Part of a small language model's weights.
Size: 14 layers, width 768, 4 heads of 128, MLP 4096 SwiGLU, vocabulary 50116, 194M parameters.
Each number is 200 + 20 x the weight over its row's rms, rounded and kept within 0 to 999. Layers, rows and columns count from 0. The size before them is the row's rms in percent of the matrix's.

# layer 8 MLP down (transposed), 4096x768, rms 0.0671, rows 1569-1585, columns 640-703
099,201,157,176,199,192,199,214,157,193,184,217,194,180,179,178,220,238,216,234,216,250,199,214,203,238,223,189,204,222,194,178,177,181,190,247,218,148,186,210,194,190,183,212,207,209,196,204,194,215,209,219,198,189,199,167,206,234,191,176,229,196,209,227,214
119,211,232,199,205,148,217,219,231,219,187,147,197,221,194,175,182,153,210,237,196,176,226,233,187,212,202,166,200,205,214,209,206,206,171,185,201,213,162,195,227,213,203,224,233,173,208,189,210,207,192,210,244,194,205,201,213,147,178,150,207,210,155,186,215
100,212,241,160,229,194,165,243,215,191,209,170,152,211,200,206,235,190,218,222,197,207,193,219,207,199,190,191,223,231,231,180,221,220,226,193,206,198,172,196,201,236,182,203,189,220,231,226,236,211,220,181,214,207,195,211,183,196,219,209,157,208,208,213,174
100,197,204,170,193,173,192,200,210,139,185,213,214,147,180,193,151,196,212,213,191,197,197,198,197,184,170,189,173,199,203,204,189,193,239,157,212,196,215,197,196,189,186,203,212,201,177,176,174,205,196,191,175,172,196,226,176,205,181,193,172,223,189,223,188
092,216,210,193,195,221,180,181,175,208,208,188,193,219,215,175,189,217,172,174,194,158,216,231,188,244,238,209,190,203,224,219,206,220,186,189,209,191,206,194,204,253,225,193,201,163,187,222,223,185,165,207,196,186,211,195,225,206,229,231,212,168,211,217,210
099,211,192,212,168,194,168,230,155,185,193,216,273,180,212,233,186,219,220,192,224,174,228,210,226,223,231,206,183,213,220,176,219,192,188,200,195,176,215,177,200,179,199,214,222,195,162,215,191,173,217,239,160,234,194,188,255,194,225,199,207,221,210,184,179
105,208,207,179,205,206,171,221,230,186,184,193,188,187,193,214,207,204,226,219,241,209,221,194,168,186,191,209,180,192,187,176,210,200,218,159,193,185,202,188,189,212,229,211,205,180,175,170,234,176,169,226,211,210,190,238,197,171,183,200,226,233,190,181,207
100,227,166,176,225,214,199,223,218,220,190,191,227,164,253,163,211,221,203,210,213,201,217,201,211,211,194,212,204,210,213,190,209,219,212,154,167,212,180,213,185,220,187,198,212,267,204,161,214,172,188,199,234,200,188,208,200,185,189,222,231,155,192,185,170
102,210,184,202,169,162,215,215,218,180,224,177,182,180,225,207,173,203,211,223,193,208,188,240,209,208,196,208,217,241,197,218,191,206,202,182,207,222,204,148,198,189,225,233,185,208,232,223,195,228,197,225,224,225,188,173,181,178,206,195,199,208,229,228,205
099,189,213,193,250,247,191,199,158,200,211,245,173,244,195,202,214,221,227,184,157,162,189,171,219,176,209,204,215,185,192,182,191,210,224,186,222,217,199,201,208,211,217,171,214,206,178,200,207,223,183,254,211,173,223,177,178,192,216,189,199,197,171,233,174
100,211,199,188,191,176,189,215,159,176,220,206,209,181,224,190,224,202,207,200,203,210,205,193,218,193,221,216,182,200,194,183,209,188,190,201,204,181,239,231,180,221,188,217,213,195,199,203,187,211,210,188,201,215,161,202,198,195,185,194,189,220,217,219,194
100,213,215,194,208,215,239,178,198,167,191,189,176,201,216,201,194,178,214,240,259,177,173,212,193,224,199,184,197,221,201,200,195,195,191,179,227,202,208,146,224,185,160,208,179,222,199,206,201,194,201,182,217,210,159,211,194,203,216,184,228,184,196,196,227
098,196,199,211,214,143,195,211,187,190,197,201,197,180,218,204,201,194,174,208,195,239,221,190,230,199,204,181,215,177,184,219,240,184,212,182,194,202,216,179,175,170,197,190,188,186,175,237,190,168,174,209,212,204,224,200,204,195,157,208,225,220,206,208,224
096,190,196,173,228,231,196,201,215,224,204,177,213,193,167,205,200,198,210,186,162,169,193,191,197,187,195,186,153,171,194,178,166,199,221,204,188,196,215,234,204,216,183,208,169,190,227,212,208,213,165,230,175,189,223,192,217,200,187,210,238,225,193,197,201
097,182,175,155,212,199,213,197,204,194,220,226,214,246,212,185,171,220,204,241,224,218,184,216,211,211,183,192,184,179,211,156,199,226,246,182,162,188,188,196,201,223,190,197,176,193,223,176,196,203,177,230,173,219,191,178,225,204,174,214,230,213,205,192,207
111,173,191,202,207,203,175,183,185,197,199,196,204,260,192,196,198,211,209,233,218,213,208,185,219,223,185,205,203,189,212,197,206,221,180,184,202,196,215,181,205,224,221,195,175,228,163,221,180,210,201,186,200,218,193,174,189,196,194,239,200,175,173,197,211
102,209,213,208,224,205,187,215,203,222,220,208,189,199,182,209,192,189,209,212,195,196,184,195,230,176,216,196,196,245,206,201,215,200,187,213,220,202,186,217,187,215,186,195,183,201,202,191,194,185,200,211,213,181,208,169,191,171,190,221,198,221,228,191,231
# layer 8 MLP gate, 4096x768, rms 0.0704, rows 1570-1586, columns 640-703
149,167,203,229,213,177,187,200,176,232,222,195,214,203,180,192,202,177,178,184,208,207,183,234,192,174,180,216,215,180,208,205,213,167,205,215,206,192,179,204,202,214,198,197,218,181,189,218,215,228,236,206,185,200,223,187,204,184,162,197,185,225,192,194,190
096,212,177,212,191,219,256,213,196,205,206,205,181,201,210,213,158,218,180,167,192,180,226,226,198,201,223,200,220,210,241,181,192,204,198,195,201,191,186,211,189,226,212,222,205,218,203,209,191,197,219,193,211,191,219,231,157,203,179,162,207,177,222,164,233
105,186,200,203,173,205,186,196,169,204,212,179,216,163,199,194,191,218,190,203,201,229,226,195,202,204,203,198,168,204,174,202,203,202,210,180,209,226,222,207,225,220,146,225,232,180,221,200,163,180,213,207,246,203,188,233,220,191,205,210,192,182,195,223,172
091,188,173,185,182,195,174,220,174,237,190,212,217,179,196,218,207,222,229,218,205,199,186,235,207,212,179,216,205,165,196,174,169,202,170,193,168,243,223,212,167,218,202,208,160,210,234,193,197,212,172,205,210,225,206,217,192,237,181,218,170,198,211,194,203
096,183,209,208,183,203,195,236,187,214,204,266,209,195,233,211,196,186,223,218,193,173,216,192,182,225,171,200,178,201,201,186,194,191,225,201,194,189,180,192,183,223,209,174,229,180,179,208,168,210,203,206,207,242,207,184,213,241,186,214,178,176,177,214,210
101,214,197,227,187,218,205,227,172,230,200,192,241,199,197,193,195,230,203,191,227,226,143,214,161,189,214,204,176,218,214,240,184,182,239,211,209,176,214,195,204,174,215,192,210,177,179,185,199,193,218,160,207,236,208,218,220,211,212,230,211,187,169,194,152
108,186,158,184,203,197,188,188,197,206,225,176,202,208,209,210,239,184,193,222,216,191,207,200,220,168,170,192,201,217,198,162,212,184,191,184,208,195,192,197,202,158,201,197,219,210,230,196,205,183,188,145,213,204,154,211,210,200,200,211,238,226,250,166,213
098,226,206,232,204,226,173,185,233,214,140,222,255,166,230,233,152,193,174,235,229,180,218,211,231,212,210,192,172,195,193,192,193,209,221,179,227,182,197,229,194,198,225,203,186,208,177,203,213,215,222,174,189,200,200,171,180,210,159,178,191,199,189,229,181
094,180,185,220,195,198,172,186,204,181,200,224,161,266,164,169,194,195,197,227,168,184,214,208,201,203,200,204,180,189,173,228,174,192,182,192,200,182,195,210,187,180,220,210,203,227,204,187,234,194,231,181,193,192,216,237,155,150,205,195,198,213,166,182,182
094,162,190,257,203,203,181,180,212,163,210,194,232,221,195,203,163,208,199,203,192,177,201,198,196,145,189,180,162,191,195,189,217,182,235,167,220,262,222,185,212,212,212,171,184,208,225,196,195,189,227,224,196,200,197,188,161,176,193,203,225,244,216,193,192
097,192,199,222,173,193,215,174,200,178,229,204,209,188,198,134,237,216,198,212,195,175,185,219,196,179,176,180,181,219,164,200,182,181,201,224,182,214,192,193,178,202,179,201,184,207,153,202,159,204,220,215,213,194,202,194,196,180,179,187,144,228,228,222,205
095,227,210,206,180,191,191,219,183,227,186,200,197,220,195,237,179,211,186,185,209,178,184,180,168,238,243,196,191,212,226,195,191,209,204,195,179,171,213,208,185,217,197,201,174,170,201,167,195,149,227,189,226,192,209,200,213,210,171,181,207,160,191,159,206
095,235,188,179,180,183,207,201,189,246,211,188,204,236,201,182,213,185,194,199,157,219,234,232,228,209,208,173,218,201,185,224,210,217,210,196,197,189,183,192,168,182,203,172,213,231,205,200,206,194,192,221,197,188,191,210,210,204,151,207,155,205,203,219,205
093,242,183,198,235,191,218,160,193,206,200,191,188,250,164,193,231,186,225,223,179,152,158,202,196,231,204,184,211,195,202,196,188,187,204,209,233,202,189,221,216,208,194,225,224,212,231,194,188,206,239,213,191,241,206,188,192,211,185,241,160,191,173,235,176
122,204,173,191,187,192,232,225,189,214,212,218,204,192,199,167,187,213,201,210,179,183,213,219,231,198,222,220,206,179,170,219,197,201,214,197,213,207,200,226,227,167,198,215,209,210,198,210,219,188,216,196,205,216,179,225,197,201,226,209,173,190,214,176,177
098,204,179,210,166,219,183,249,209,194,181,208,185,228,205,177,241,215,193,182,179,188,218,198,211,195,176,191,192,157,171,212,221,178,218,219,213,230,189,186,187,180,199,215,235,188,178,232,197,183,208,195,207,247,216,212,169,163,212,207,192,197,221,202,159
092,207,217,228,229,220,252,208,208,214,215,179,183,227,194,199,226,206,219,193,210,172,211,222,185,188,208,210,206,167,180,208,218,195,198,185,227,196,188,234,222,179,199,196,218,188,188,181,194,203,183,228,216,225,206,170,209,195,182,216,172,184,186,243,210
# layer 8 MLP up, 4096x768, rms 0.0705, rows 1570-1586, columns 640-703
138,190,238,216,215,161,190,194,195,228,174,171,211,242,210,194,186,204,182,204,190,178,202,229,177,213,178,193,224,207,227,204,178,189,154,222,187,188,170,201,217,196,214,225,219,177,178,207,217,237,213,200,236,201,208,211,223,171,193,209,178,228,178,218,186
094,177,198,200,194,185,194,237,192,200,207,188,209,196,185,195,204,205,216,193,195,222,177,188,224,184,172,232,213,203,195,205,196,203,171,218,179,191,194,193,171,188,218,186,203,169,188,221,211,225,204,213,207,195,201,187,188,204,202,181,197,184,205,187,194
106,210,203,222,161,194,231,183,242,220,179,212,204,182,208,214,162,232,220,205,237,196,195,188,199,183,186,190,214,190,208,204,191,170,184,204,178,178,185,188,168,198,227,189,226,172,185,205,195,194,204,171,195,163,194,225,172,197,168,197,228,201,195,207,198
094,177,178,204,193,189,213,149,176,187,193,201,231,197,216,247,202,204,181,188,177,216,213,191,228,201,211,198,184,204,219,220,206,246,186,203,198,214,170,203,207,182,205,185,191,203,220,246,234,178,218,212,218,229,207,204,185,198,195,225,223,212,217,223,238
101,197,197,188,188,216,202,211,182,227,218,191,216,167,212,227,203,196,248,188,227,200,201,192,242,205,249,180,178,195,222,160,192,204,193,153,211,179,148,175,182,258,180,175,176,196,218,200,210,196,186,174,183,213,169,191,241,230,185,206,173,161,217,201,217
106,213,191,185,188,201,179,192,209,199,226,182,235,180,166,203,183,190,207,207,214,244,199,191,193,167,170,193,202,176,150,214,218,152,213,177,240,202,211,206,194,177,221,221,233,186,194,188,197,200,184,173,208,238,210,210,208,167,225,163,209,194,222,177,206
108,196,217,171,259,185,236,183,215,221,226,193,206,208,198,203,226,210,192,172,233,227,209,209,193,151,207,178,203,184,196,182,211,214,195,169,202,226,159,212,211,172,195,168,209,225,212,203,214,220,181,192,177,217,198,193,194,199,204,208,218,191,216,169,219
097,200,211,205,223,222,165,227,187,208,179,194,201,205,192,181,170,239,195,238,215,158,231,208,209,180,192,232,202,216,218,217,201,176,209,178,197,220,219,212,222,210,210,195,223,168,223,188,179,182,213,200,204,181,229,181,190,204,200,219,202,211,178,234,218
095,161,198,223,220,223,214,225,223,241,208,199,198,192,197,232,207,176,218,220,223,197,219,184,202,195,233,178,201,214,167,197,231,219,162,217,196,198,198,192,208,169,228,182,223,210,210,217,199,149,182,200,228,197,207,183,187,197,209,201,222,173,198,194,230
093,224,201,185,185,182,199,228,194,150,188,181,200,206,194,219,204,192,224,203,217,183,192,177,168,196,184,236,206,215,192,195,194,214,205,162,199,204,222,224,215,181,192,195,211,169,202,179,168,215,207,172,211,210,209,176,179,172,193,218,200,222,238,173,195
095,202,209,173,219,183,214,260,221,216,190,179,182,212,204,233,223,169,184,227,183,182,215,193,195,210,198,235,216,226,208,219,223,195,191,175,195,161,203,188,220,212,179,189,182,197,257,218,231,203,224,233,191,205,185,183,191,213,227,208,219,191,180,167,231
094,219,198,177,208,200,186,228,186,185,191,191,193,216,191,219,168,206,217,129,213,191,176,201,197,197,225,192,200,219,199,200,210,176,213,168,185,182,182,227,208,198,235,194,193,170,186,196,181,176,196,192,213,212,196,174,226,190,167,204,184,160,191,138,185
096,202,225,189,200,225,218,212,209,193,220,172,205,211,185,187,218,250,232,162,185,190,169,188,226,190,176,198,175,211,181,147,205,208,188,169,217,154,188,195,221,218,223,214,214,152,185,174,233,182,175,179,205,152,224,207,228,186,208,216,210,194,172,242,174
092,226,196,210,175,166,246,194,227,173,210,224,202,202,208,203,167,182,209,202,246,190,198,182,217,204,181,202,199,213,184,223,203,195,207,195,207,212,169,195,202,224,197,212,206,174,188,193,180,200,194,196,238,205,173,224,206,223,204,197,227,199,163,181,213
124,194,220,236,209,200,182,187,215,197,243,188,219,217,197,154,207,231,213,223,198,206,194,210,218,175,208,196,177,227,201,190,204,185,189,196,219,200,204,205,194,226,203,183,153,211,200,199,194,202,190,194,187,196,195,179,187,210,203,199,219,172,197,208,180
096,187,184,202,214,195,202,211,233,201,220,210,223,187,163,217,217,201,173,204,237,204,203,186,217,186,212,197,192,198,203,208,246,203,198,186,204,203,219,220,223,210,159,216,215,206,207,257,179,211,235,177,241,204,180,193,185,203,202,238,158,213,198,174,227
098,182,174,220,197,202,225,172,212,196,196,234,223,203,211,173,214,202,198,173,202,240,173,147,202,231,192,196,206,184,202,200,206,239,233,166,175,238,220,184,207,196,205,188,202,191,202,226,219,187,206,203,176,215,170,199,181,199,220,216,218,222,216,171,205